{
  "n_layer": 20,
  "d_model": 96,
  "n_head": 3,
  "n_kv_head": 1,
  "head_dim": 32,
  "d_mlp": 256,
  "vocab_size": 1024,
  "activation": "swiglu",
  "norm": "rmsnorm",
  "norm_place": "pre",
  "norm_eps": 1e-06,
  "positions": "rope",
  "rope_base": 10000.0,
  "rope_fraction": 1.0,
  "qk_norm": true,
  "attn_scale": 0.177,
  "bias": "none",
  "tie_embeddings": false,
  "parallel_block": false,
  "init": "uniform",
  "init_std_qkv": 0.0344,
  "init_std_o": 0.0,
  "init_std_up": 0.0344,
  "init_std_down": 0.0,
  "init_mimetic": 0.5,
  "optimizer": "soap_variant",
  "lr": 0.00651,
  "beta1": 0.95,
  "beta2": 0.95,
  "weight_decay": 0.061,
  "lr_head": 0.00794,
  "warmup_steps": 51,
  "schedule": "wsd",
  "decay_fraction": 0.387,
  "decay_shape": "sqrt",
  "final_lr_fraction": 0.05,
  "batch_tokens": [16384, 32768],
  "seq_len": 1024,
  "doc_mask": true,
  "z_loss": 1e-05,
  "train_tokens": 144000000,
  "steps": 6092,
  "dataset": "wikipedia_en"
}
Each number is 500 + 25 x the weight over its row's rms, rounded and kept within 0 to 999. Layers, rows and columns count from 0. Numbers have three digits each. The size before them is the row's rms in percent of the matrix's.

# gate: layer 16 MLP gate, 256x96, rms 0.301, rows 65-110, columns 0-95
# up: layer 16 MLP up, 256x96, rms 0.312, rows 65-110, columns 0-95
# down: layer 16 MLP down (transposed), 256x96, rms 0.306, rows 65-110, columns 0-95
gate65 103:511519462505478533486468491555489522537473527522477471469503499497548520504487501477478475491537478542573477480485518518484528503511522498524483496489502518513494474500508495500526505515507531437507513492509472459450523502455529491535479524464493523537557515505535497504511491477503525508
up65 108:492487476459494534503453495559483498522571493541528480506494521519475461497492475503470506481519514487504532554483531473468497529475537487464515536507513496576523501530497468496477510501497490502511511488503472490492491468485513457523468494474466487498560511488494518488503478521497500520
down65 107:501548532495486538521530510534519500510491502521454516484458522493507513485524512459502524502481496543523492514502521452499574480488520482506456479456528499490504493494532513507485485479489463511527447513451471542498523508489529547513518518516523485459517517538477504509472503542510503501
gate66 101:566501485528536495490514504504546453475485528465442489526512495508450526487501475515493484494515489500528497479491480494527496507480465518495497533454498451535531515514507513516459544490469486468478505519530480472471509494536489539524528486521457481502487484543516464531483509481479493499
up66 093:497505528490501520491492521442468511529505520473506526452530484509478470499512520475516529483474495508514506519501517517517487509472473528535518515526517512472527507493490519484504515544509517530542503449527495462514476516519496500511566506419459543502490442464479502487490508510509538517
down66 097:531527491517517453460541491476522510495477494488464514503482517505469527496510489507497464509541490499506520513507482459475544496503466500503481500508474489503496505524493500533506512523511464513498452525533520511515577466531509507497501570515523490481488496519486499540491557507499423479
gate67 110:507515473501488514510482499500500519548508475547459491481540531501520488452497480495497498496487531497515512534506472485455528481510468551473502509511439523478505497484541524481504471496516515531521489475504515532496503492525519462504514534429474503500453553519534489491462539480479521487
up67 110:493524438537488497486517484503497495506524489486472472487549521497525452483495524465500462492492497526472524535487490497503492547530477479544520450507482506475461487492504540521518542522461486505513518539472523509486469460519502504514478523474528536456496462506512531510530491483464524466
down67 110:516502513499474477491570539483534502494505545519458488496495528494496508526508523514500527534502506519540496471475518483480504484523490481516489505468476459444541477544499481478531503535536477531493537501508466510503504505542514486530516484433480499539491502501492471539512538491469471520
gate68 099:535494484515510501549511480495499543484476511557483512486477497490495496527514479513469546507496485486532492498497482509492505514542549501530462494482500475501527503550459531491506557486497490519473472529474521470534510462446480470492566506492484472495462526500515523509501545494502534526
up68 109:530488491503508519470461496541497513498484507491504534528538522506476503498478542505511475500500460522512419488472502477523533516456482455489481497531515488526532492448496513501517529535471525538475538508524468498507494523484506454469518541447494490494500509530534519499526519506480501461
down68 108:544546510524532515441511511491460480471468451435525551467458465501486498478495500521510519505525486526494489475502466487469499471438506468507478512510505482490537495465523496478475499555484491480486504495529491515477491519480492503489508459502503496493536509507512461504521473473471510471
gate69 099:528497522488469533464500472504471468520501522529512528520466486481515527510468516476460536555539493510505496486479455500496493522493490533452519544496537497487503480469520510520449524514482501520527511527538528525487499488454465508489499497527534472519463517482488504551478495473465503456
up69 095:483517515512510548516516514490526495515497451467461496520525514518505502530519500534454468502521506453506513523470536496520473488449501511448518502465514473498466474465532527437488512498511522510511499461521487531530449526483544481498531492529491514525488536509541503517516525482486511475
down69 091:548491463501512499460526490518535499513504538533503510523541448478482491506435492507547523519456449517484514456477517478497498507510529502488492486503496495465509536488511496519480510477525496504459520527508471484486522520471570504471502482478519499540495503532520514536532488489538535506
gate70 110:511473533535521504506475516520515504510503470519444472472512493498466516512524496485462508497501511472512513525519496488514534484459528497544485502532481503507514540525429489455498472474542472494473527506511548517457513488484507501485461524504492482558548554473519481501482526489498515504
up70 103:525474467434514496509534538535509482517501528476505543501490504491489504524528509548508502494530500488543520463470507531501508482513510516516491514526468506513501491446487544487509465557555542524512489512521540527467515505499514499472512516539483521500512506501484471433489509526475494477
down70 106:504492504515518512459490493514448487471482508480524497514481447495509498558506499548506496516502515540463494509506463524497483550509488460502497542477548506468499481505490502484510506494507483512501469520456501522526469493509474581529573496530521478520485460527491506492519497497492537506
gate71 106:536525505519513508554528473522516476499569472497443519510546516466504460515488519491516510526509525521542514511518476495496474518525534492496474536474487466523512510514507465501496476484478491523472485504554532483487515505483514477507456526509490542474496517545509473480465477492469519461
up71 099:542484518488484473485490546467476480528519456508484491504497491500454487472491560498521520503500467495445514478546511494489499487517523447512551443483537495487504512512491491519461498502484528491503526500534509453498509469513482524517552467474479499514488496524466508508465501540541505489
down71 100:524525502466479492477495444478486492487492535472539564446501487526494487487521483535501456471460525475525517501454474513499481528509491505509520489467502487542511495496513495511521473518485518483512511523478551497539483497484495481498462517516493503547462482468480428496503494511503488455
gate72 104:514538518475564547527511524519476512505540527515508494471506475482492471487483503539508487464483513506538481510511463513473550511487495463525494493480557511505503468521494476463497494502530468494496498500508463525499524493455476529524444504504478525570495522507463510498514508534521484527
up72 114:506428510480526502467528542484512521500497492505476508492491486498546455501498484487491507517529484488517517509506484486466448446516526509501511491478461469559503501499484525525542451553496489507477512496517471520504486494430490506507526519484513498506499542510480515490469476497517545456
down72 116:461468491509491484528503532516502475435511486522536517478517456512530530541537487480472518513499499504480514526472465486488515463475484501484506497491527485502515458431492488532491542515466537501519481507505550473522480478486489472528538481521470481520504514542517481484492474499507545465
gate73 097:552509499459495472510489524497476526464528423549479501507511475530517516451497551507513509502485494487494506522502511479578489491513507516536474519510512507500525518473495522519517498541565483457485478480500482499470470464537516504512507473535493525509483521529501491494501514503471507481
up73 110:499500496551481484505512457481493472470516471504487516502512543552527495472426484477478517509497519496514497487521471499452511492521522475483515499515531504497502449502524541451542505488444522518483486518485476500459511482518504513477453516483480495484537474463495450508527518473512525507
down73 114:470504472487499511451523487477464499482528484418478487475475463494474513494484509540496486470476518505483521522532491489474521526461490537510504523514513486486514516486561512519497494463514482507466487500480509510478454470497506499432495519531517506484534474531530449499499544491485485475
gate74 107:502492498547454459514522485503491471514502495479468465482508474497496462558503510469461480462488512510515522474523502489482506447500459488523523478512474487520511464549489470428512493477484505489512504469479516465450518496522511493504516518512484499533500541458497503488535459489511521539
up74 099:517488521519467487495512493503496525469510503454509474490507506498502499507526533512517539543512461474538508474477484544527488499521522503522544530456490525509476491454491445486531544463561495522502482483513506483485496450523488461542473532503493475545479497495497526492499481520474529464
down74 099:499473445501475457517487472504463520520520487490515506507517497521520468483485476487453469493471494503522516533483489500440469489490492517484459505517467478509483500513488475532519458476525463511494513494466509506515523497490480535522535477502552526466514460538496506534484550554520456505
gate75 101:496539436483517529473476483479482513506506512474530476542479474501534482481500483532488526527498494548511471498535480526502493489497460506505465521513561487492577487491476507520478470483542529495496496450489481511476498444513492519518486504453496533498507502497486494527508493499540535479
up75 096:527483528492513493530487475473486488501491473483477496529523464480541469523521481479472511485491510451585517528498497496511500512542522483474475491503472502465502483487507494462519480512506483530508457499514518495495531506529473507519520519543503497496533513500556458482449497477492530572
down75 096:506502518533483466482514518512474509513484514533506497547469500466462498518478484544541543522511481507510464495507487504513496484456525517502529489543497450513500509514487503511536541536473531517506518480500496551506532488482462497513488471523503520497449482516421550480494507532489485471
gate76 098:532494483494501512512466466514458497526504490544486495473519517507489443513498547511478532543492473512455473490524471545478520508538547485458450522444525490506511502488518525486499477456488518502554503488475519530491533490503474531530509483488505517534482502505513505480469500487488476457
up76 098:461550499479496518492537530533518495529513493475477485490501525497507536503495473488488488479523517510489509506520510482486459509421479485529486530517493473508490534477517505509515570482526491480528493488506482478487452526500438505505518534514475452500495498503436541520485477525488505466
down76 098:549539515525475539482498480489560512499505553533501485532550474499507493513481499477541500476470498507481500460524482466511474466507472472544473494447533511503510510495499520523479501495523477515489454512515521486509495518522518470510432497505519522498547481509503543535526511490471500492
gate77 098:523534505495510509480459484520503522484500542466531488507478491522519473484507469530526477508480531486516487512510499484511504486492526558530456469530456525487447492445458492466478475455494525503497520480519490461488523497507503514444525553473516485503543525511493495519499497470479463476
up77 099:488497546503489518514507466510514491508470493492517544464511509505493469492478536497499446516457500455533549514541472480525508502477520494542490490501511562518527478486511521493520497501488529545517526504522500486506540537514482518493464555535514488479482492560476496496537519524503538514
down77 094:518527520465489503530529528530527514535491478512502538518472549485493540489448483486491487509475535450527486479530499467500508485494465483541495494514468438517457505503490473514506485500503466509493538521507466520497523503457496502470504521502503551522504498559502529457518477516518507464
gate78 104:548523521499527507475511493510491485481531531491512509508558489511535505486504474517499503471502502521539508512482476516490507462459500472481523442507505442501509536476519556477464509502528502513462474494490490532497551507447461486517537489463508506527455508513456485480484472489513532500
up78 101:496491512492479473530499481467481502494457474491476485511486489489541502479487447493510469535494540499507477522477509491521553527445529516511517506470469529529487523505473505500527446547457493517527526495539493510486499520459503473522477509516489465472480497489473481479524507437554484496
down78 105:469515468523532466509534476497519464510522546509507494494501458470510514527497499513510491480478512511468495521504512479512517460561541492479493458470487492485515505503498489453514501463481488507516479552516504497554511479524463542498526538485534560527494513479524471538511465522525520521
gate79 099:512468486503471467518507469495515521504534418561508479465473473489518454520504546491473498472481496483449522525513510495513500480458524516447489514488486487496499520513499510501531496468506536532501522522507490495493517502505447493509523524487511494507447478472523525442453511500499498504
up79 102:475527492525462456452494470476501493459503524492504503503491481518469518504497479517498524476509537479452493468477491540486499529530504530504440524463468496501502517485511496525502482510517489516510509481463504492529500510507518468502536493504501509511458466443500509500515518578537433513
down79 103:483503463483516487514526439520462464535491466514498506545451508510509509484452504503476538473519455476501467545478504503455533461493482493480511485484528494475525522495465507506499467461501481497509552505499501487479498505507505504535521520496553531478532495450472486494479530498476523527
gate80 103:506490527454494546488455468508471518494473507491513512481531442530442507478502532542524436513534495515500489519521458481482488496507507493497462474487483488530501491535507518501506489521508479502510534487497517494503502514520524501505523477491479534522481490573519546534544524525485476470
up80 104:499466489471485526469507527546497523554513503513523501513511502514513538502495451450488523506518494484551469467545507504511485546491508472491508529459475531483527513536476536482521497493524496459529529477533474500464487548541473525527499516504477504493496483507484481495504527513550481539
down80 105:471505475538471481508493524505450520563486523484509511488509444528551461513521503475551494495515540478512489499465494466519455480480480516531513507508541518464494520493500483447480503545505534505508511528487539492537518501510505494506518495503467527542525494500486508463501519512457470504
gate81 109:506491509538478479485491531467524534487528477491557498491477517543571494521516537503461486518497517517510509502511478500518479453501493533487484579500515514520486494490453499464501523474451507474500504502543521495494552508447512504494499446497486514492487487506503517478526496516495519463
up81 099:496492457526514480497513532519506474538519521508511473556489521510484485439535455516529494466483482545505534497486471492462484521475486479495509475510473493483488528552510505545527476516530504541446511503483451523490465514519504466499500522466481470486523478514521522495520504540516474491
down81 097:493487562487538502478466511532542493461482497532540484463493438505543508531493522523469493547493523449508512482508509565517531488518520507479522498468509499501480502489522482450504505499523524487517531488544486526497491488467517506509513485523445486473481466493519512489504519479466512494
gate82 113:517535523535518507535469454508499517510480509489512496521496503504531470539489504511472455511493580483534458522553484516504486507479514514548465500519509533484525512490490450512498516491475498498484503498527478484490494469570530509506483509534550499509487499462494524525545497482515471498
up82 106:536480497499533481531524512526542525496497497515479522511487546488504490585494544558472483507509494522541536478503512530521447467493534490489490481510490491459498511512518508487502510494497483485479515519466488439468513516513543508503481463517505505486476501513483498536517483479453527538
down82 101:505508528467469515504478488510528482482465505457488517490489462477504494534478460474496491503467507501474508519490499470493489481496481533509538532502515488508505543494510499447502483527482468467526465520559562501498507511487493480466544455493501530516473524495510443502492491431518526534
gate83 101:502565497490506486497535464494505537505478512532497478517449491509489481501447523525510511467500511457499528531553532541502546506517516447513515524514468504487515505487510490445445496481509524475497497470518457476469483504501499507530507504498490553515517479471514532460491523477496514512
up83 104:485515533473477499495507503494505528524504488505495462540463502520514447467525512496486458462545491518540487493485525510497538488504528500465494506487498511524471496512529506506513499478500563457471485481516476486498539522460507544544468504496560482483512507472489514442445493524490514524
down83 106:512511482488473508529458541505512528523513476488492483493497539535454495505449547515518516516534508513499495492491481456523470483451501471539499486483495492483494495497502518490500521495490467503537532483503500482554495516519535477467544509516511540565529502535432529506523510510464509509
gate84 094:494519498537499497489548451455496500461488459523513483479506491444519502499474517452491486479518532519490475523539495500507516492525510533478500547506502460513466500487458512504513514572477540492487462474473509447534508439486494481494511508460493476484493494534514513494506493477495502517
up84 096:543481566493480490521501475512521482512490462477519513507465535509492533520558539538502479516485506491515540463476498500486467471539485526510507499486489512537458493494490487526497449505503509476457533523527430501477529522484496493514503482509495449480507506511501451495474523515491522527
down84 099:486464449515513508503498507465483497491514551512453541480524468530497489516532540497537481450513491493492478493475563469486482530492505513501512481502455487502530508544484531488514509444503487534547517507473502466486475558487523491446501508507507503505476512493491516508491498513510451480
gate85 109:495518534474547498462472489470500514476477485497496481520466494519520491461481475514508489470546509534481517476541465517522513449492503531536491475540508540495479522522493491510485514521543571493489483506536554504469549514526513524478480500515522517490474491516497544485473531493474509484
up85 105:522498435511501533506526497496494449515492500496483488512513513487501466541545453479522535511474489465514506492461501481481519563503503482509528482496512476493493521465479474494505481476482509536545478492454485501487454513501503479531514470526522487534512564495515504511489465446510528534
down85 091:486492500527525504486531470536492483490485508562507495510533492508490486443493500509523440482487476539461526471503451495489499499501497526498511535497486482502550518494519488473505503507510447528515493495552486508504487478505473513523513479498486490532508513528493503528604469496515486463
gate86 104:539516527496502476469510516507483500510493481496511509493495517547537464519557513464504538459513516470471496500534537505499514491492523544532471470469497520575477509523514490482531512499529538483524482498480512475484444517482488460515477528514491475542491497439488492501528523515482511487
up86 109:439497473493531518522498489510497498510503504504523516482503545567495565506511547490553483502516482499506505455515507492492477447475509502479499488488475471471488488497510510495514500461539561533468506505519458470490488521501491517538463498490466536499496467512507469453478526528486487498
down86 105:494469488478531513472493471490575529537487469526507470496450488504515490516478470474497490513486457521517516518524498504494508501518496499449523530507513489468510526533531463540468511475453479539465474545510511474527518463501480457553451498503501505499475520524477512504489521506483493501
gate87 106:516504486532529531515458504474484477511471487502489469508486486530505454455540501508493489465568497487495488526491523487482471477446479537460474519532506520492499493533474526517509509467484496527493499538488478445455464494491495499509496498518454516551545472490517518474505523529509521487
up87 111:521541503484467503448490487496521532504544524520502548518495453531529513514488508504499477510449500445540503503522544520511526499558507487505493475498524488515513522515522513441506459481492494484486450488503488514456483481522482498544456485485492506485520504527479492536546514491481515473
down87 111:492471522508533502535507547505506490475483488482490479496548466495515459485480468502482484502488506507499532546500486519488445493456461505512504522514527495464488523461467479511516508458535515518515472541496478486489454484530525493492514550460506471548481503549527500473526463488512527527
gate88 097:499515526497532507510499539493546489478534509493466483497495491533504510481501506512467529540481519538507527493514484532522488519514524480501522476490509486495491499493475543481501505494492500496497499499535518506478521435481505501480519524479508481459471511477512536385496499511439556486
up88 097:519524528569480504502561488479485499474510498510490484506517487508478485493500488508512493523559527495466531498512502510528497473450477509512510483526521516542546490528495480484497516521500472438485458475501482488462452505514497496501506463479491494515487535503518429529497499528552498476
down88 096:509488518496503534501545529501498531465536463533496518527510518527521498491526531489506473488514525492492497525507480515505462510491478516479483478466485470507483509474507451521501539528453486527457452491499491502450526515476556540512509498513476468493544514479493522453513478471437482481
gate89 102:478507490494477503470541549510499521542537502496508495504488498513476510496521508527427435461501519490480458513515520556490493497529515533463511548550505464484489501539470447504526509504474483501494530498497516488486503493489520545542492483494475507497491507488471515471541534476506504486
up89 096:513475481506486470524538488464556486491505540519517480465534493504483513510489481497507490486500532507487493468493517489471518479494501536526471494556524504471503509544466484472496536501508549500480492522511506495440550550471531523531527489479463536515493469476517494508542481537537491486
down89 099:472534518480520514482515494530500476544527506422508510508441516468519501462522536505496481555488496523497481456483524517509459496531536477503473534528489498512532512489462501462503498554467505480539480512524508513500459494502520532483495553516513513453476505497504521498489512488482502491
gate90 097:501491507485490508522496510439528465507494498515442544476519480495535487498527495498506508502486513527518491509484462525473493496492502481500505510417488501479466470481523504499521471512457467507448499517474489448504492455501537491496483566525520438492509501500474529506505515467472517487
up90 095:543518522523502488464509482540541509536517516501472518471463528511536512522539510490567504509490488499478484505504485470433484520459481507508534500451491483544489500503502491548517451517469503487509509483483541498490471504532490499522493516507478515546477497461449511477496483513503517465
down90 094:496475521502492467517526489487457528479474508467481512508474508531468474449484474502476488488488494464558503503524472479488459519492491467476490492473492494482500538486527485493538485536498562485505528522519568470523467475503500503466500508545534447514539496487514512496501543530495492498
gate91 104:505501472512485452512511472474514491542481493501526494482523519550501480508533498555463508526522511523510468430492480489512516478516492583463484480509537468506524475495520497518503514525487506535549496501471472447490522522506482451457510508480486492501516503516515498500500535509525479513
up91 097:493499533543508468520513470492499441492480480501482503448532494536509499533523447512464493532481488502461519522495492542507539508506526465488484486499523506492508508518549529497454533551465509482520499532524506480515522538508464506502481537552548532511500531500503482512493502494487489462
down91 099:497494530485531522534514467489508526546533513495464507490516521494452484470498482498522513504484501488480493510471472508502525491487479469518518529564505487507505504510485520489473494562471488509526515484490495483483441520500533498531519512447486527491541581482520528493480504487522514559
gate92 099:491469493446474486493525518474474489464490469483511498473497467516502514484538505530476501481536444523520535487471501525458491594512486551510483493501519465498518499454483495502504507523524515492497474479498509512486481526508461513528505492540489497521496545487528516446476504491537512479
up92 092:434531507546524463473466493487533497481496552513525528489512521502530547512508491481521505450499462463492493484526536482499526544518474507493493475517524461532528479462521466492492497537509536490519489496475547523479523538502536528511470517509525501516458483514484493531485504501503494520
down92 097:522485510473513543499530510479490471503476489514465477514487487526477460502460487488500489476479562535512504497530505488477482472510512497515534522525474572496539447520513519514482481480541532517524533530486504508502520499510495477492488519484480523465524429496503428503521507504499473494
gate93 095:551507496519528500495489515494496499493545510514498502509447495496491514484505500464477541491459504523504463533502442494491478514502544502520484537509454497520470505491457463464533492468493550525498500534496521428509462483475470499501525474463523460511526512495500532511489492457520521486
up93 092:494524517541488484512503515480488531497486493528469450521550480475447457485463484531489494477496504528495519542479492569525496495546500501511515490523505465475493533488456500567502510499543495497508510526474509494512473507492525504492496491533494436501505513491468501467478481529482527533
down93 093:526508463519505467503507467509526508528442526523477442497509521480468472516459429503496471526522519527513533490530480503490470504509458529554505502473500477488526520530482503476520504500486501493477502499515512479475514417500503481483457485502466490503507501520515500458477511474513494533
gate94 095:505522521524485483457552425451494504507508524487516503450509492526514475501530471534545533487487497527469481469488501482477503474473531483503458472464495518509473553534485479472471520509507526522497491524511469463508513483540508502492495490495492482477483464473549518478524523476489490516
up94 097:456490489477489496500532454509495510503491535520535467473473497510482505512486514508542482548532500499532479477528523491494526516505488475486471502490432492492479436504527455494502520486504515521472525512482494555478473526446510499522489509468516559507518551502483484530505521501458482496
down94 102:521505497497487517500494473491524506465518516523534487524477517478479503528467474501508504508493486470496518475552492536520489503469546516537520481480524502484497485487462480497470496490536509529504436510492492469527511485545465502494500473470509479467517523449542451552555516544521495535
gate95 099:498475494502509523514456535467468490534501504497505522477488501522485544478506509490534478443518494529484460481504490551449496486500532484514469532487508497486504481515479485513497504518484470519515522490546503516529499469517498475547487538503550497526468516478518480503479550565490560489
up95 097:525526495528515471545521507527413518462459477480522504490558521473467537479492498490513537447501479471483488484474507493495507512540496539516485488488520484471533534520519516497516515516479502563485500519498491511489491509445497506543475552528523510510496504521504507512518505509511511496
down95 101:510469460497513492498524509502475501526461546492471550521519496530532476535540487523499525531548543491522497488485470474526495532485477477456524496466523475448482481517502473531506507473531548517495507536500465510444473526489511511479507502507494491514546486493488498528498464456500493482
gate96 106:486502509539485517499491528497485512486454507531518505458498497474524501495472520541456461496490493536509479508513485501545507484484546494514467464556459484540490487481531535499533506532539520503515466488476530485470540532477516500507519517498549494530481523523471511468517477550479473476
up96 101:510513512485519468475493479518544519480483482538463469526486496497525499500466509457524508524511471545558467489455498476496479506467480531527495495464462499480467528522502586494521504518505539486477502490513491457492501500515501481518485514479497478488465540535548521500523523508505534500
down96 102:474479491497506521449509484516475468518461510441539483522511489499501510477515510456488498533487513527534485460518447479511505462516541453501490469475473512513524490496466517512526514507553493517542497497519504475463533506454529513509529548519482489529480494523507533469518504469490482469
gate97 101:495499488539513448530468473474491491494511489541541466467505485531493490469469494551463481490486511474512507472492491453474530508464491490470500528525521463562543459517507519487522488523480524513476469488496462490479514493512480490537514515477499445496523516492563490532512502486494501493
up97 107:491542522466469509445483502506501489488490491519533466470466486547536526499510484501488530493473516500459491488499516508500492493513488512521478529456477492511497458481484510522519540466535550539519466516447439497528481506466488545454524486504477490491481481539490474495527512496481526492
down97 102:534498524479467515485535514493479510549509496482542518496493453504505515541517458493498509505481533512486505486475480516507501501480522506523491488500511502464507519467476516510477484497497509518501495527462499539482490495509507534483503494505488494648513503503476481470481475506499530533
gate98 096:501525488467483514513482488501514487512513467534482493519468549455524506490489530519519505497467511489488502555510514484532542510502467538495570477516508490498468522487512462532461542537517496523473553506490417485517465462505539478503490511497497506513509481467500509514500519497524517483
up98 097:506475487503441554504498493486492496525536504531522550496483492458493524506470498463498501471497493492482480528532517481509555489477458483534480487512520466489529533489449497524499493452485508476489479517461477478536511509502501483528495480468467516521496539529474508498498580498493525514
down98 098:514486478514488540530476470462508497482472484506489492481474466506441478479500484488542495514494509513539501507481524500527537488489517527524480502509450491519489443502511494503533466522526467446470508522512501525523508525490545521485521553520483444501516472461449503541497519498485531505
gate99 100:509493495549531508482491488513511444501526474536511485500484484451469456472494509501520501523536494492501486518483478500434504520536544444502526494526491496505479487498465524509484471493476469511491549503487521499506460482550457521537519535511522482504492501503501456518512554474469485513
up99 099:497523477507493503509481473474550474507526494547488488488498514523493462506514457491502523500501464497489475462471490506498471495529484472513521473495494521543497456493469480468472519497441491455513524502525537481536489498486498527452479464555460480513483486506508498455491534516496434478
down99 098:480511476498508474533480457485414482534502480512497497468498483516474468490512512518541490467463502505505517470481540480531514498489479527495485514488503457481477521525520496514485497505446535529542455518478531496496496558533539523512507519512492517489491559492492477495514496458470507517
gate100 102:494508461512514466515516457527496503477546494459513503486484448535486484483564496496464522472509505488461528512531525465451527488501503501473479537464535488498531536515465472496478494495461502466503536458490462493479475498514490486524537494526490516490509494490556527512484531530490500497
up100 107:477482474504510497512534495472504499526489487492531522493543514529539511480504476502513537516466505512493512548512518497549496514488486508446474473468556553494520451503521484510493511482499468530490500527552508474500444490508494481492513502479531498537538469510553491476531526489546516528
down100 105:539505489470513504481526520509491492517502549516501516506485470490472479486516483466527504453483536511492503528513565469511499523533461542503486499493477455476509521504479455486505543495508472511472523511505491450497479483518515579546544532525467488484475492505513540505519520507520512508
gate101 098:450517468528537542526500518508571516458500536514486496493525501484538506528526539512516521501494531517535476501495493524506516522501482484522501538509489506536486498436457509510487500490511485492467495469481523480508508517524445470437473532511480498486488494454489501491474531490464513495
up101 101:475528488535500506454468481510532506509509495512489481469487508497518536522527502486509464499488499422501529453506471504500511504527510565519479532482503464502517506525520512554500518478510517486515413462492498482524486501490487540499531528513511538527511469483504489535501473514515466508
down101 092:475488483458459512473485492511543522446505486508493508493508485488478500509474490502482461504516491498484473507482523518508486459477459500526531442467493473537488516454504501476495516487557528484499533513518489450516471503489480508472479501532511512483460474493536437473518490477465548517
gate102 093:524480470538521524445569461487510511474536502453482517492506447479455470494496534456470512483476529480524495528480465499480502473518493522498509521501493543499499498518512477450527511502470497473471503522434503521491524478489499509536507506473514479487495492500470507493490493514504534453
up102 099:465557488525456447508470494483474502452499531483497483529528524474485510479467490509477466492512488490477521525538539533488510552503501507478521505567501483508505489464501518534503471500503541490508474466497482458512484470540531482513482495483468478521509537481532509479530531485528500498
down102 097:515488486510492509518544451500468532489552498546513472466520491498490490465481509489480474435492525477520467484498468504486506526554511492476492480479473508489474521503530459477526484499509492493481516539466482547497466495520519484525536533450488495518482447522504470459533511501494504479
gate103 100:518503496516525487518502477535496488475528484471474480486474480484540480497497479470478455483511538482497519516501494479493499528533519541522529541478488447505464543478503480498530476508458495477519525487475496463480448506507516513485523491498536458418465461489488502472489507471511532477
up103 096:506526555552547492520496536492497460507494439517482457508521490465494499502480499498515479528499472509481534513550496510529521475469513476497501496519555495515491511472505507508505484525506536479482486487505465526510519528489489494461499505496479471501518518484448452471457462560481528496
down103 095:505504513477516470505472461530541504479501524539491495558498558495517531524487539484475492483528494463510530467496518459483503502501551490489536546521505479538528531534492514500465494464492463522517482479493509541552521499521510484470486495512522484559514495537512501523502495502501489539
gate104 101:499473441431507472560566477504487507548518520501492521483539486522527508516507462533493488484474480519494527467497458504531508504487496474493499499483505514504527484490470491497519509506495527526486480511478467493515490528546468482534542489499533503531464464479494547493506530504508529481
up104 110:481520500450477522488484457466488520494506500449515482516490500477496498572505525497465514494532500522478498565473503422486529543520470513472531478497483538531459527487504503528528500486501470531528528488482509509483491475488466509499505526494477493526463490534521514524521488515487485519
down104 107:488514550515519481518514460476541454511455518518530497546546542501524549468499489486441492553470545449525521530501474464489511506547498469494519516500495491497492485487520518515501501498489484497512521493484499545483497518502533481499512481472545512530468508520515526500506469502505474483
gate105 097:497466504506466519492500483518508502503525476496463518432494510510501520500514505518524518527487497553508480511499496485521487528526458503521511526477494518479535475508486467463542523442515502485485537464524489490511499562472554487512523478462508494507500519519492545507481449527481563508
up105 095:504457506514509506510475496557460461492502493502503514495510504498474565502517499533509491520510450500487487500533556485501511480509532494484526465529479484494514486476526544458543541542514494503527449493515517519531460522465458505472490524542513526535463508512478512525508490519501486475
down105 095:525524495508526509469526517459459547500535516466510523457465509469496511503510502520518517510522512561477469491508508476497515482503513497493499516517460501476503467476486549437493513478489506482500490530529485530545547515498534519514533499460521474454510488518505491547467472462509500469
gate106 102:509497515519530499495504497522536523513504499475473496462487545513508516517497485496472504494512542464460460503556498485544482493473497557445442505520504489475482502554515485502487521467516490497483489480473490511455484459476501514512515496559510507504459491485526464507525545515455510517
up106 088:461500475519516537539475518521518516521466475544479475512471551511522502532541468507485482536520505519521535501529501488534513524463558544471519499505521545471485484533492495493510471468473480517494542538520502567499502489484517469499519534511460506499497493513505477525510520518499503523
down106 090:512495507492521460506516515485509466482519544495499478429519468500508475496467428488495538533477522495472442481459496494484479477520505486506502514493546482490487487509542476489501495514503521515510474469468509475450468467481561524517484507526509477487525491510502488486505531489525482449
gate107 102:557466427485497540483453518498488529527524516494511494513486503543459485482518523524507462502496498525527481460478492547469455496500507474535496498503533534490462508554478534507486495497492517471551515471486507484508490502528509480521481515447499493495509493487518510488483501507482491441
up107 101:492502461471579530488517486502462495528463490515474491505479521512515477505510447483454532493542492509484494492515494473502490500499505465474511510513484471549482520526445507541485469527495517499494521548493513488467481467474540504489500475534470507472556471501496510498512514457477474504
down107 102:488520486526501507482485453503532499495499510468532467511516481480505452486489474505493494549516486543518499509548484515512507514484489463482543493464472482504502477488502497490484480502540468562473479508462469507560478466564458480515542489498492502498511499488541508492551504464486504532
gate108 102:442540518506534496484525524463493529482551507526497490489520497527527522498495541475491524475506498513508484505503500492511507456526457507513422493533505483534490466494455500490516461493520521526465516514558496499500514461472511498502525522480551531522498480560508478495496489520492500522
up108 102:474498496487458505490448489494481524484489526524548506541494465517524494533494493514464525449520479495474479496473500485496549496505518509470534510481455500541489495455503491482505496471487484500490473477524480508497486519512511495508521467499487556455527471508480523486546529465514484420
down108 105:526516501490523477470520480503543555520501478475517524501532517486491511490517514482482517526502522491537507464509483535540508532468478502492512497502497470558477530503520476475505484504526501491513505509522545494458508496445496513477502475525574514552514490526480510509474469538567508495
gate109 100:474462471501498451486470512503485509460496488543452469488544492526480496493532469505519533476513493497496501520516457480466519456514478506547481501521509475471514472475476477506483467494524550542497480482460528515519515473523464505479452489478532509511514514508442516510526524493518511531
up109 105:497503486517499529511577511528508482498524546462489526464490524554497534500515506492484487513442475506494489429481481530513514487494444485514499530493488491537512493459522496484464468499534503503521510454489497468497506546501535501482509534486469490493494514486535474482508498506467542508
down109 101:505495434512496563505492492499489501481482510513506554536470509505510521548488497506509469482479512494526507480504515528518497531473512476500508486502550492511484515471491517484474535520519509481476542465495524473468509520496493516461473472538501436516498482519527497469521458467508523427
gate110 105:498478489541518504490497503536472508485512504497463505491512471473499494473504488486467458473491493490477465541506504545476463530536505524566491477476514453459500506530484525523540457498517511500542475468471485508486494500529465500555489471494470532532477491485487499501456508475456526523
up110 102:512510516455476520513474492498471520490521454511494495479554482509492523535494461499506456529492509503491539541467504516493445518507485498470519475476487502471510510534489549516540432519471459486459476476467447511495496501504487508529482496493459528520489501460472507506503526496506539501
down110 093:500438554545532500531524491544516500482487489499494495473524493500506510506463522474510507474499484513486480525526491498520478514501494475509533455493519489486512541497505535500518527471516470479544499457488476542509505525535492492545493423507512473488508461530505511479483511504502472568